Each number is 128 + 24 x the weight over the matrix's rms, rounded and kept within 0 to 255. Layers, rows and columns count from 0. Numbers have three digits each.

# layer 3 attention key, 128x128, rms 0.0845, rows 54-63, columns 0-127
121124149115136134128116135117118125111114132147145125116131113106123113158124096120116122156127137142088140174144135144137162136139111152121113109165152110157133129131117100125133108136127098153133118127123136135124107140092123130114137129119128111123144109129124113122114127175119124129136133107101125149100151134115152125137112168117110143164105133057127136174132137101134151165132
148139127141106130139098122146165138146124150128122134137132129109138114130128142130109134132102133111128129125115086138130120134156160161119142089105136124116107069130126140151135133105130134143120137100127160119112122133125128140166100164141103113103102150148130154129134135115122138125110136159132097128149164113137119128121110116131097100137104086122144107124111109127135096107127
115129137159127110125107105137142155137157175126137154133152117128123119149115103133115155089143102107132133144121125124128126114142117126110141125097114108131124128173146161124106088136141105126085130085132131123085165141157100130116107126111089145138125143119153128154133175111127126128117144134103095129149140118121115159138148130135142105103149082101081135137141138149126123178109
121131101162097089136138092159159154169142180126149133133151137126138126145117127111101161110156112119100086120107136118126123098145150110136140156092113126135133110152139156127108099153127103132101143075128126118149157134166144079136100138111089175118111125122150143150136133128127146118090107148122120119172153161128116159123115148130109116120141105141098150130109128132123119142138
142116146149143126132117100108143125136147131129135138156136140158112124112139159140120127086122118077162119104101121123122100122118144114099130124106084139112126132127164128147113136121128139140108131125133136105117154113141097170130149125139118142155109147134144152109123170073111140125122180149114094109146130113116099157131185102128144116089163109161097127100141152175117128120101
135123113140119128139135133151150153132136156117101130140136138125137116101119131126101140100115098119168119124108121117121103142144156150158136122099119133106117097152137164140132131143134127113130122108113118119110158118152122140134102138132099150117129156126146123148145125079116130118124137162135104142146126104117118146145125094156166100104144109167100129106137118146136083104119
121117166147114165113108137141120132121110122140132116127118131088145122145119091116112109146113139126102127148139137143125148168139133194114129080140151116141108147128126129153105114130131121113121109142135138107096110144119092159101136138120116149123162140136125084155093118116143118134096172124119103157120183120108149113131089146127105136148092096080106141152134122114137135155118
119147111130108081145127088143161129161136148107131123154141136138125129125133158118117142122142130118131108104104111120137099100142148112148146167076126131098121099124137152123126118140131153124126156085137152131160134120149135102165105135127124131127084140118134157135136124126126156126116087158150133097164124138144116141096128140161117120126166122173132119104109110128110108102141
089144142143114114111099121147121147138127146137151143120128113099122112153122102121123138125136101135105150145133134118138157122137111146114139161128148108143116152153103129128126104163125121133101137099155134136109142124142109106124123117126095122139118132118141115161137129154137142111126129108098120131119134123126144122119104164133123115138116106105084152163125138121125136186138
149127116130186138136137112104131122130143108118141143116140132155126151105138171155167138095133140124177133100132117108121095105100106082109117148118097149120131145097138110102122151125137172119146136172158125154155127108156134129123121104144143114130103116122138146085139147130141128095157125137120166121139084120136114107135164112119126111111161148181138127094136129141111123110132
# layer 3 attention query, 128x128, rms 0.0875, rows 55-63, columns 0-127
125102143100122163104118120161137131141114161145109138127112140147121131132104149147100084131150112156161103120135104110141127130151106108130147123148135123110153112141132166096099135105165118136159105125105156120117122178126146159147127118112125118134127102128105103151111128125106113143137154117130110117130114106138119132102113106158118127123134109128147146131100135140124133140157
094119139135185181117104126132156154111154091116099105131103160151119096101117174126137099144128102149145133143139109111113120128116129107162128132139115155141137108108109095165131121141128135134160107137112115083123111106131123126121122162140129102146130139116126114121117135106096161123123123134141139170133137105115119133115136048134125112141146147128156126124152135127164157148112
141126154118163180121076111135167141109147095136119161115130166164134138118117152146089113135115114150149143117130120174129101138105133121153136125112120138121173106123088126140126103140154127132118088124110143095131114131128140112117144146117124171155162138119160129123115103117098147110104121142135143132103156107128116101134108050138125087093122112130115162141153117123146155124147
100089113125132135107137082118135141115126130113134117112090149151113085103130154181134081150153129110172128141138126134136131120107131156112134150129115166131132116129122090121130158137133085148140163082138149132145151109125130159128099160146103124131094104100139116124155153114102140117115125126145117163125133116133110119121127159134095126154153100128118159136133132077153151124144
075131160128127151116116120130147138125145123136116136095114135155104098138112149144097109135126105116186129128117101121116131121145111155137134149128120109155141124142119123138118135104109097158140091094127153108106128136127122146158106160108134165158121101119152133170118139108095143122093120126130117116143116128127113134120137119134107119120163094124126155130145147109159159119145
110126134120140118131124158168124133136167150156096109149144101125131135122144127072112099129145082163113093137154151106141132150132086094159131153146134116132145112108155142145105088132135143142152111173121129129134135141114124129141096093123146102125109136134105101126085083113110112155154147138115149147135115090132123133121110108145130154115139150126169104129095105126122154120117
135109163103144168112084089123153120163094138149132175096122158155139103134096154176090127121153124124163133102106107169116117116132142150097127115136137109104170130146105142094142144132152119132127129104116135120113123152141143141131157143108122162151158109098161130132125127121127138135089160122109113125140124131125116130116133087153116102123130082141111169140132136105115137135140
126127125136163153140097147129143132143149124135105095152142143136127117127138155098141145108124097147099106139149136146116110132112119089162122131132135120132148104110108113158129105147110151133147116162122078091125116131122113086112141128124157108129154133137122129103097117103130132133126116145126160143140131135115142140131126065132146118116120144125190107140134123151134145139110
139118075113084107150156096088078137150096151092138112130128141129115101129126130140164135129126173102169144135089161113124147106099156146100122106106126129149083141154117103104120152122100098115098167081146138158122137104137125158123128151145128152122120119117127129145160158140154139150125113136158085127140143141110121138136139181126118111145144111107082134150151152112124146108123
# layer 3 attention value, 128x128, rms 0.0527, rows 0-44, columns 0-127
111154178070092135123109151097158125109157129071124141128161134077086201153069111193129182123173117161126132140133121139149123191166074130089131102071132071078123116123110133130163129111197146115134104176094077110157074204134137139162150113132156106130174151141156141112114150190190110143086094111178166154118146154160230112080138125163140113107072176143122108144115115141088095135166
128116145114094124144170127132100134114164158137128158114101118122116109106154166204116109112150133171134104109106134137142129127060122110131123120131055125106073130118139130093125144108120142109198154114148111141152112170147189132080082114129099115119115126142175110151125093155098154116123097148146139159147069149144120148133119126164131115121120143170139160118133121127171118099157
172123121149149140105105131138167149080118137135122125119135120129128162135140102117138137137173081119162112121136127122149116116094123125161124130096131116127100122138153100129124153111124119120108097134115095119129124106126135138160107130129138160119105112141146156151144130115119121113124153118179137132139124117160124147140122135131129139146082146127144100118112126103128107134125
131127113098124106102126118129161122135110129134148115138153130127133101131120090141154171135151144168123100137124132092091130125145123116146124158140108123118135122126136133103154154144126138106157124109116155126128134086122179127123122115100100147150106117122149151118143146147127125104119096118139113112125133143139132129120121155090145138166181141087194116125107129129113146132114
140128114160123128093135122130168125136100082167125133136151123106117140115110119106145158131175124103143132125133125119158121138121098102136118150138100122076109151139108116124134159115178119125171098168114076107172119078131110175159122098144086137149090117150174174137148135145142126115097117122152128109141117101137144167142126144149128114179132156118152122151141104086133106121156
121160136145118133150125121127126125142115130129128122155124134161144140131118098123135146127129117171149121124111135122116124124150131107136125137143131120114154114128114136121120149133131131129147118096125151112132136125123125116120128141129120106127098125139109114123140133142118127094129122135115112118134142116117125122122129122150123130150104156130153128130130140130134137133104
112118103139153112112121132120105118130172151121136131137112127155116136122119140135111135118136143111147126127102127116144124157122135124109132115126130176110117146133130114127095133115107131121137132113169137101118132164130149114102132137140097118117110115151149171141133092135154139114133145140124134109137177135121104127107141124163127124092117156144169165124152114163130111121100
126126124123137144112149126136144133110112154121130124138118131125129094132141130132123128139163138159153119125138134146136127130105138111095134122126124101149098088138141143128144127119160132125146106145112132147128123121136139121138128120117153121115128141131128136112120130111093124118114136122127127087138135159126127133133130107135132112116132135150127122117148117138143128154133
148119103118128115122095131151133115124137140140140146090135130149141113130137095110121118130109142142148127142135126119139126151134153124130121089125121134127134122130118127123111143141129121108128123097161151131102131097132147153116099140108134106121132139123113124103125136124111127120125097136124104144135126123128140120135116138105138130104118100105119121148126119150123129132122
159153154092132145174149131110120119134140136160142149142143124111128174133105141139129166113159148152136135081129148121099117110146116104154128115099087113093163138105126150113116140123115138103152174084101114093165125138141142116091105111101118148116124115120184170143127115139144125139107122143132149109137073116132133144131138112155126134164152152125148155135094132093128110133132
134144154145098106103119129134124123138166131098107116145122127139142093133167087129103136127121156139128104132139130142161122110150160147117130115168103158147155090131131109129105117131104108140115106076123170158094135111132110154095110146141140149134139140107098095121101126107132116157119096114108144182155103160094130122149115124145135133155123114105083129124105128187132141150120
131119098135097099132133124137122132117132130133146126109114124142122133123131158117142103130135139116111130095122137162133119135138105148136132163140136144127076136125145127140136115118129110134126133131134138108139131151130103165111124122147112123140131131140150108148131122141155140143120143125124127125112149113127129138126133130153119118121117119138104107150133116121135145125140
130099108085138138125155127120112123124153091124135140107119122110121151122144161174109111129096138141127141102122128172128128147102137131106144194123125140128120149123135108119124140124122118123143149121156130113143141156130135109116135115106147157109171130107173099122118115098155129124141092127130111112136128151128128149157119141102123131110128133154110132126148121146146101127127
155122116146146137131131130131117122125137111119139131109138124152142127122129127128123145124110147128103151136136139119127126130136140152123136099097131150130133129116131122140095120128121122116121128116151165108110136153142133103134099131111122135118151129121101145132120109123155142124130126127112134120132164132125122103130138128124125122101104074130153130137114133128121135111119
126151141145096109109129126114136158128109146140093118152124127124118157104134126112150134127170109119150117085116127127151112130111106132111121116116120123092106111129117108113136134110136135136152133180109100130152137124113104135136161115166099134121110111156178166136145123125106138080119157135175129142124113095121135172130131125164116130144095165153139142134131122112128139120151
116119126080139113121122124133128119139124171134137125124127124148118111122128144179165105135147135134129113130140113101124121141122129118155131135134133123126104139135108153120134129133115153106140151122153118119128141129126126159080141126099139140121147109117147121117141142143156132124138104142125109114134136116138129127095125145154131123095145161143173151128138127145117135132115
098121151051103109134117143073128125129165161085140122145156132130105188147102118177116124144166114153115137155118120171090138194178108132096126142106176074124103134139138118140159134117150120097140103126128105109108093207126141113167135149101196078147100138113128100128123134149157121189115121106166117126106175152186205123058130158142141123083115180111139137130081130141125110128126
136117140151134143112158121116149139122166126132117113127130133113138121137142118167124139127118086177144122103122116133131134125105140130070119133085080127128129111130148146108109140128122138135117116161128133134138134152134163104118134116109126140091148137129150131125123109104107124104136123136156131145143110158105141135126131129149140132135112147161116143110128133131150092125133
081143136141081106118118126139116135138107107110131102138126125124116103108147140137138110122128150128125098169125124135131141119142127128094126111176184106115143111131109142122154123118130128131143142170140101180108136079116107146126158144146126124173129125139107111104128145136117139109131125113125140192132138133124132117151122147105119129123128146136090131136114137174123154115141
127119141127126116123097139123137140121125138146132103167137123126129104133118136143149133132169122124097103117137136098117123103144139128133110109117117120123126131125132149143141131117106137128105132134115095134145109140127106157138123134140104143139105118137155169146140135152139129140123139124104149163119117102140134138102123126147129128167150138105145118122082142114119134125131
138127141126157126148123138139134115146138158110121120143141128163114130122126135113128148112144109131143114125114126095151128127142137132132130112151137160130145102129099110112133122144106128123124114142113162112109160113131153093101136106136143137137112102144110146134115123141141125108123125115135146091130128144124140118130133138128127123106124116137168156111151110118110110123109
145115106127144147110120141101132129120121139133132120086151133131128106149133141144118137131127145106121118133125106119101137140115142157098122141085101143152134136119147125133132117124097151131110150160182126133095105152120185130144118131102116143122130129118136143119147119132120142132148161146149139104110130131144150126118122112112124123095115117107120142116132131121132138116137
105140146106086128143123122135129125128102122122127121159130124116136082127096100102134077140127139171093159173140145139076134136137099142112125130161179118142132142120118173152164109121117115113143113157128129144124125100130038184102099131122151083156122143127112061144130164131171126169108127106093123145120114125135116136075127126095136131173183110100111111121100158103137145143132
134141142143115154088115120153124118159136139125103110165119131155126155151143098085124156134156149078155091125126128152151125119159155128149132094138158101137156142133107115133104137123125114151122108085101125116136125119126073113150184121152113147139123117127104188120105127119123115125128127118112139125162119113100153127158122093144117140153125129113135114127126117150095126156102
141116100140133141151130138140141128116138146148141121097150127125126107162114134126115112120137155135124108139149127101136123121093136137137127099092121119116149134117137144127122129112127132119137152135148122126140130125126134145139107126106121149116147115138144129133126120122125141115132117155160143136131139109126131107126128115110138126121108160120131139136106140142122120128125
137120152181151134115105099108131129141109154126110130176124132125149097120099070098128159138122105134099148073142128147163116109183137167112138094148136146106151113119125116158097102148116118142105116123130141103131139105123080159073119117146122145111125126156166120119114127104138124158132151108084110134129170130098117123124116133145127128193134104112099126138122121136128097138119
155125127166114125134115134143124121119128129160174143108122127140133126122112122121106122118127153106100151137121126120121120137154111140162127069147147179150093143121136134146130118135116119140108127132123158115116107123132126177136116137142098138126127135129139104151110112151157127112123158130081099145118119122125139118135136105130121116111113073102129096142133132129111148137128
127117106129115141110120142143138131137143096121110129113138126127128111131158138123115115133105119119114131129125110146161134118127160147100126088097127144150149142146130106115158120131104131152109122145134133152096119119129141111158145146125121148129132131121122119124107120105129128106150098127125132143113103141136130110148113139092122132101117099135143127138144118126120142109138
133137115143138156146118122186108115100143143126174169121116125145144098121093142113133101112110133126122149135129127089116126122107104133164140121148149168127092122122128151123118132145115130109145138117133191121100130111147146118103111129106115096112126135141120076148124106136118143087132120150097092102134115119146098137132127114127127123131133096129171117131140139125135133123121
138148114131129131137128120126124104121107139127115127116145131153132133139121129129145100135116146138115116150147124119128133134121109109163130129131148094103128116123134143130124141137157127110120135118152138135146143128118138159119111119091123123113120122105108124131135146145138136158131102142119098148132104086126130144137124137134137142152146113110118113128124149127115111142122
114120106106129104135144124113105128125142105126127132103117131127132119109147144163128115127081135142120127097128136156135138136124153157097125147088110134110138100122123119124126122146118138114126173103163162118126150151121156149102117140087123136087157127090153092102112135116127140132153086147137099135126186115107142138145099158105132128081105130156126128159119131161146128101136
120150118113107151121139125134090119138133126120088133147107136168129146140134124091117147134123169119149126103119123142129123141128146136159134140125169136129122137131104111114136136127129110141153116104101181096114130188130103111147159102138115146139123118135156155123122122114122122116139119133141115084141112099121112136148137103115122137143140119131187123120159123143124150137125
137094135109144123124118141136165119136106120138153097118163126122122114137115147127153118134164103119103103140125098086128127119118106163170132146151136143128125122135128150125154099122094147121112146167151085132130150138126178142178146121128157165133163118122130131131142155152157125140134137132144138126098126122126122113118114157102122127117122161110146113114131124106103110115115
132154130158111121116110126152122131151129144137129140149120122128133139123159081128129140134171098144142108095129152112157113104152130124124131124179128132117115133137119103111131148127134113145166103094094094132124139081129106094151135102152133114168102129149136133144104130134116126126102136086119160151166076115122157129160136129141122133182123160120122127132128110126117105139117
123103109103135115147123120104162138109121088111091121139136125089134127119090145115145118131132091161103094135123138142121141138076130113129122187115136076112155116114150107118144114142124127126152154169146100117169146125123127133099101135123113126140118133129132113118156157138112130127130134120170105106106152120159120128118110181095136123148144121136125114143103133085157107113145
163132137147131124136107122124130124124126109112142148100132127128127115139083125108126135124112099128101157126122141120118131128129129133155141143110107151141132139116127133140131131157107135124081129131147125122132120144124149114130123133108142120119167138120113093129137133120130138133132130128097106134116166132110129120142129140121128126105136123156133119121131131081117137128134
117162156133122107128093123111101141131136143111111113172119125109134126118117125108135146130133126097122137133129141137135123110170122128106124120116123117123156131128110156145125133123121139124117123112122102148128118118124099142103134163139115087124127133127127162135133137142126120145121139141110144147119148123122114136098140114159122118118124134141120150137111133114152163124132
126115114157117106117127120152147125116097127138152106144154130128132098127114115118126133134134133177086086164114128103100132150102127132139120131140135108135135142119143147105123135137147131123137130130128131110127129121134158144137138119117110133170102123151127141145143135146132140121123123128139130139145135123143110096123124148073141139156148117118155088118106147127107128121128
155112118150172161187146131162133130102069142175121171098089127128164088147115125050118108135113109128118202130134161108135124075096112109158137113133113152140152136135143179142121135129121115139087140133104124113127137100139109106131079113142118115089164136121155128112143115096119124101129162132080144094118126114132076120134135096114130126188142082132112123127161116070136145125130
128145137130145115151142117089108130139139136133127127118128136111123152131105158137120140119076138104133153119135135141111137141125110142125125130113127134119167149113120125147121120132132142132137143177149162105128141159119119117092111119125116114096153124112099142139127113123135137140139151147161109073109155132107116136111155123150133125083121130153123156135138135117139121129139
142131112104166145102130124145140101149142118146159147108137138143122151157110098132127138143107159123171138149119129116088128148133125097163135143109092140136131135117124143117116158140148129111137122081124162106102130106135179092110133099085137150117155134114126130109120135134128115111116086157123089109132143147124115130128135144110142140147189146109138119112148130130099104143100
105141134137142119137117125123110116140089132143169134137105129124115118100117135130113131133121136111143142168122142130116125139167111090107133156159169132142114139131129132132133140138130120118126122100134100138082113108123114131134150128133139099165139147141131102139128133137154125111118114119085117100134138133125113111127140117147121127116151150159108114120131146140122151140125
122117105106113128121147121129158128117105090126108136135129133119132122141122141096128114135124138151147131116124133159106127140091144108137122185117136087122134123118135120124138152133138120137134131138119136120151109162130108135140093135115110136112111136112136110106140136125099130131139114130137094109120159114130131126138113127125129131148140115128122104137127134134160141134135
127145147146092143072107127176120114126187066117157107083115137146136077117160112176156112110121145089115098144149113066130114135157140153162115133175086204127081129121103138121106137122110127129114127116142187150150115134132127137141148123123114124134143132140095112165118128146168146131108064125068140167152089119083122142137124135159132125144145149153111105115133142174111130134109
132114125082119149149137130124124098136149116129126142112125132134138101140118139155135121128129149140087125115134128111115130128143140137149114127109097135135117126118135158125124113147126136125090128103116143125145119138140122178096146098087125138120130120095141102137129133153159115155124085160079093127131088113131141122105118117136144124153178092126141118113127138117121122130130
# layer 3 attention output (transposed), 128x128, rms 0.0531, rows 0-44, columns 0-127
126176075122210113147100179149154144086099159105159113149092171168128075070149138130104070181106134060140130125209143154152117132092186158123112087117166175074102151100181115096136160149138080135132117101083170139168161100127097146125084112148175112041078190150160121104202111104069142098144123157126159132110178178137078083139118134101111193154055106165110127118093157093099186077145
116100105113192161134130108143137115113142114131144110111162162114157129155140096109188135132159101159084119111154163129118154124144128132181121176141128129124164129129160120177112121147129124141138161138127077142090121079137141107152127116136155070116116082110114125105158150080115121118127139112115136151070128129112115155084112126106120152146125133128192124124088135135071156104101
114111127108138127135136134116121115162115138114132104139111162154143110115121108138125129134132166122136126159141137117132119124151131140113125109133107131098143145125133114121124142125097107145127162099139134119134146120140118151125107111130125110151131120113137118117100128132133126107125116157122131147117151133109133142109133105132114128130136159145153122133143124135115117135136
125135132146114119138149078117142136132118121124137130141120102103115127123132149126134093122099135124149110139140102141147132110138124104120091147097151116125117146138093117153156124126127108134141145101113134135143140138121098125132129148159153101105128122121136120138127157141127081124142110125132143128135132145110140137150160149106122136129117148160126138133125148101148085144160
133133102094123116166148157125108097155112147096131101141100196143118161122130098132150108145126172111135113135148100135122112133120144152118123119114135132088129136078136125103114152118142112134137163086093143123153131150144141129123133115148158109114133108126113092102153152109123120125151112110125137160128110159112148090104146128134107140149118129152141123130154142107112151127135
124131132127119117114140125129122130115140125120147130140121132111120122127120137137129122128120126147119129142121131124129108144127121127112120131093137118128127141125136132153141122128129125132134129135128129132129120135118142129123129134137115135143129128119136143136118132128123106140137124119132138137121127112143145120129128142107126116139139120131125116151132131121126123137131
117107121138106138122130127139133127132145133125157119132120102107155144121159141153134140134127109141108141140135158105107161106166120117146113138145134129111145110116139111146108132124127138135129116123121128134120121099129100147136121093142138135143117129118131125122088098142124130137143130125101129127120126113143126146127125137134108137131149120107150115110128111140109142148132
140120125116140120106132119109117138131115134129117129127139118116148119135124131124141124128123112134135115122131116136127106154120104137119134139134125132110124126125137128139131131141115121121116147119130141133121137117140126138137127137122118135131143126129129135122150132129135130126140128125122119146137113134127127140133112146114140104135106126129116120138126121120124141102150
117108136129132109139122122123136135125115131125142129128136136117119123114132131107118130129127121138145121126131135126113150113122130127128122127137121145130125133147118128122131120125142132136124128134128110114140122110130103116132142128122122129130154133133142124124141104124136118152129125131135137120140149109131124138143141119116122120145140136135116128148133130123124129126157
125150118132110150122150099149143136116135128103157108135127137103114110145139131127149123112126108137118135119162142139146144115117144098120110162119130121127143120123122132166142133144129138136127133131160095114097142132122142122117127133147106059125107115122118127096127164147128097116136124092148121151094149164121113112116134142109166191123109150148156112109122133135113098122131
159099152166120128114116145107113135118127117125115118110140111125126154103097115097160133107105114137107140155115117112129124113100110117112151128156126141155097132126134137107138108148135118110115128174162120134154130135098130154141130139109085142108126149138135115156148120148144112119140179149122124104142144084166130128161137126115131079110161155127123125143130124135151115122122
114115131116134139148118145146123119144138136110115136126124155145156137124135110143131149138143124135106116128135125123115121123132140142131148134134124129146126128128129114122110126133125142128125105124119111139130122133125143120139127116139127133135106124124112118124132114123121150124122132140130121131127120137122123114121128126139120132120144127121131134117143117118130130118125
120115141131129147120128119121124133137138129161110127112125118134141134110117114128131138131149125140125120134149134124131152119125115117145120130135142122131135128102143120125121122140139119125101118125138127132129126126160120118117121133129116098132125137120127119135137119126129130126109169129142130159126122144133095133109140124135137152115113116089141140099142118135131138106135
114129136147124130138103123121141126124135143124127136133134122131122115122137140111131135133119106124126126133130156126116158109124143113137131128154127125129144113139129122143125138116121137125136125133136110120118131128115129133116136106133142116140121144130117139124105114144134122135123127138129106131140134114130129136134128119131126129133141134118128129120125111137118126137138
123130109099147115127156140144111087152171121115147105129103160135128144146139111158121136139124156135102132147126099104127097152131127134127140145113135133104138140100170144109094138132106132135109142110129146141131112130145163137134097117136123131140123100128116134137115148107130133107114118121108133164107124127121155104118138127132116129146154132137132119108155123113131144151078
136118125140098115130129105143155125138135116141147139136125125102142133138152136129111127127137122147131114131125140134125115136160144129124101148118152140128125142128133117122125113130118136149147130112110137123116107145125088114126123141144120136129113136116141120134127148117134125124116137135133124112109132150110136118137138121131116143129111106123117123130120131099128128125126
119165128140186118144091180151164151082111130114154128129098176149132050073121155117115088165102119089134105136183160142163141110104163148153096104109156149061104120124141099135161119153134097138121098114088151146152157079134090124118104124153156132054097176150146153105178096113073177092111129182151180122124155147130070118137135132109076181143072101145116117146117163102100184072187
121128118127161126112142118125115138117124137131120127129118118145131123115123138134122137126125125145133121145147124106135139141143108105154138137137145117107152143134153112128143130149122096126118154124141134125122140103140122150121112128105110101140128136129143127129125136112119101122122154118124136148118123115140132148127122121120150119129121148116138117099108131135122149122119
158119136131118120122132133108126115124156103158115132134127138120137139142124111143146110132117149104099133121117115134143092153121108137146139126109127137153107124112134144102118099124122140128112116139115157141171102153137128115131110132126154171096120137137122134170156139099139142114115109138127136103144120114142129113145136137123118093121169099129098119142154126103138128128078
125130137137120127135125125133127130131118126101127118127127135134127137140144130135137132117109138117124122141123124129139113129142134136137130131112130134127123130151116113123134130137118143128146139131147122127111144133093121132134131106138137109118101121131108121130108167135123141106128114130136120107117126152104138122144138114136127133126145130141143120121118137120135103147099
129130124153103146127148121103147111140144123124154124139115085111113130134135121133123109127123119119132153127125129129119132118138130110117117126130128125123131119114134138117127125103127121118138133126129138137129117132118109148142108143136128151127112141124142145124134114126121121139138133126110114120145123128122146143127105140141132144133113135149120131120130126134125136142143
123134127121171142146098092152133139142125139148122130128125106143135117115143158120111131119147120103144135134144134118117153106163138106144116116140118138128146111175126117145122153141124117125142145097107118116128125102135100112141135099129158141135125132117140131128098138150127118132119116130111115137118143126118099156135143124142111133124115135122118107084105144136124129156116
124152150139094109157089172141130130097115116106110155097152181141083143145124141092129146173110104122158135116105116145188100163107145165141142099089146101152110132148112089101131125142152151141146111117132124120133158149101144115104164171096141133083149145146104108124164144128104147111119111129188168097144086127113163063144120111123123130104107112124132137168131140081129120066137
156122132138105120104141127102104121137118116131171102140098082135142137110123123162147135105074159152143139142132116117130112127128103118071133128139110153131110127080136163118140139121121123100102132156144157141146128157095139139135119137132107154128116142119125140143111122169160118121133146119110106121122141128161096112144137152118132097127156137145107106139139099129153102167124
117117132136129147129116121118130129132122130131140119142121136123126123123127131124135120133130124114145116127158140133122146140152136112121147134142131140145123119147116130127117131126129125135126135126150122113123130117136121112128113105127135125143125130139139106114123135131141121129117114120129121119111148129116121153124140120118136127129144140124133124119132113120116129130113
104128142140076078126134164119069115123116122122129127130131132106078177108149135129122137122110146143113154152099096120119122143083116121121165132125149130128096148138104111057157146129120137103138080132145109115137145155128155151127151149104064099158156142139117114155123127149167146136132151105139132123146111103144202109169107146153161128096149156103111116105153109121157111137132
101132136121137126139105150139136135121114140099109137122131144137129135134159118100139154123113114134140134124114132149122126122122178136108152113143122132151114120152137138120097133113134137119138116144125107126144130118109123130134153112121141131121158142131118114122122109132133134138128123111123121118133150115121125112134112122151120116130131146140126143132115108128125123124134
118114128137159134124119136090133115150130126149102121107122113148115136117115124120113148129128138117138126123111124112116146098125124132132141110149115131133129109119156151106124127115148123118118154150134143110142108123132119133136125109115137146117139150131139139143138119118120125139124137132113120127144126114133111141136138113161114118129126128116126137123119130140131139150122
100120152116103132121132110127160120112129115136113128133163121092133137164143109110139146121137087165146134101103172157122143136137149134101135142126114098158154138140130130166110124107132161137157113144127087124085117130126132131125162136119143121133172105124128105116110097108133115170124111114116141108126107104111157133114090130125160115136146130124147146156120105139116127118130
120128151126117113141125114148127135115120103134138134153123143125143124132139123126124123123133143141153133131115149139108127141119143132129126141116144138141122145123089115119143123140133130160144120117114120112119133155138108105107122136135117126130114141137122111127129132125149123129122130122130127114120133134122134105122151113112128126136155129130107134137135135104128125121134
102097141134152121118139095116121129122147118168114142130138130102135139102121138127103133130142108128099109122138129111091162122114113115169117145142144135140119143157151132127144109157127125138105106148137102116102119120156125091128123118151121123140117146139134141139135120110148132132100151134146115138136135116138110128146175117121132145146155101100111125100145138118127155129123
135140134129132135107149113133122114139150109142141115127110105125130151123114136139130140143101113151133137130111119126126135124140116136085133118131119123131129127088150150155126131134147140118095128140134140135123119132128153131138123147145119139132123128120106144141101112149137132146131133117108127146118114130133122101095137137121120114150133114127123142133135111134141126151130
112136120133119148141132125126157127155123123133119129144106107132123129138128120135111118127129160098145122134131122150125119114172163120120109128109145128150114142149104116113128121107122113139158126092092159135129119146114080117134114135137145131112094134127140120141119156127133132114130113139103113099123141158093122157138137128150139130108114126145123151108119126112131126135114
159115117140095129124156166107124111140137110099148096115126142136121131148099107118168117111105156146120132142150119146161110113096101139101143132115118126117123140083124171110123126128129127110120142146132143146150108151109147157130110161099109116116133112108126140125152125113134116105142137133126142122124127122124124138115103147138141099119147145160140119147143110122131109131129
093135132117131121132140121114109107132130120152121120142132168124106129114120121161108092153145141097107108117127116122124154147129105137164129122101148113124118143144087096123155134132126099150125116104127103119132153128156121098114121125151148109119117116143136127136147151099114136116117105137145148142145100150105157137128159127113132175138120118116142147105143156095112131121149
110137120138134144146120133135133125127131152130126152124136106131120125117129143110114124126142120129125124130120129135132127134114146119126121127134140111146123152138125123124130133121127124125149120130105127120114138124114119117137133113138128131136141116129133137121131118131115113125133130132141134131141129113128124123122116112145137145125108122126122131124125127146129108143139
146132111129113113125124130140135129117137124113140138113139138109129132137129152132127132114132112129104132125112126097140113135112127138122114127128115129121130124133146117139127133145121147117134123142138142114126131125106145140130144109129133150120132119137125148123133140127117133121135113143137143127124124122134141098149133125124120132128152102134134111139122147126129127141113
106143137133117122133135115117125131122118119122119129164120134122129127135145137131140110134098148109152128130126132135141132122158118125139125130107153116142118130137076104120143123128132121144131117115119124142147150135112113124113113139137152121112125134119132124136128126130134107126122104120127147119124117140113150148141124143121136124132142141128126137131123130107127099131136
103119136099078138114151102132095146143119135119089151119148110106109165173106118130138177121174120160146137091081116147132138127122132139110152145145101100157172128151104121152136152106140187112144146111164117080082122144140177133128177135084086112231170081101105092104095144145140123147149093088146092139124074127121177141117096117138179093111111159106159160117144081162144072147105
128144112128137130140122109165120116104153131133115140130128121130124123117148148132103116140158098131116136119122136109123148147117147101145126124150145120131139122142129119159122145133126128136131109120130122122108130121135140119113130132129131155147116125147129141111110126144135131138109132116128129143132118116138123100117137121119131159141124105111124124092127140130134157130114
127141132134098126129136081120147154119104150135155133144126080100128113104128154111119124115119130149178114137139122144130140109160136095105078130122148125125121140117104140159139112125149107135122126116118141107135138124135096120132136150142127103135158128123151118121121116149127086156156145091139139117132154138142114130126132142109140130114084142132125129144125120140140115128181
151146130138097127137111136133137133119121131125127161115145147125151132149145147111140124121129127138122135128111121144143122137122118147122115121117122122138114128102130140122127113127123144130127114135107145137140118139127128130118137135120134154117154134107133138125130114126120126140140126116134151127131116129126112108123097134144123124108114110122121125144139115131138109109129
117124147110154123118134119124103131126120131141112121131124144125132129106109127148125130141125125133123100127136117124118137145121102141135131126111125123130126139131125113159146121134127126129109127125123119132123139122145149104129142124148132111141131110134130129129130138137126136134129120118147135153130109145145123125120154125100124130146121124114130135135144137120120132127147
162107143136133116145095113134158098116141149112108106118148105154166169138131118075130136129096138152160111141118133136117081121154144139092125118119148113153123190117177140141082106127142099146183157182102122149103123136044103163134134115135167148072103129135130106154133127115137091145153173151123149091141157106130108101093110100133110071131166123156131122138083149155112168149101
120133142140125122134108112155141147110101121112125141136142123123127149124136142094113150120116113148155117122120122129117132122136154138121120140120137126151125152150128126128150123147157129138151138154128109105098136129098106107115138128142115109110136151137123105128142153128121130145143152109135117115112136155122127111128139107137136145133102134134129131121095149129128118125134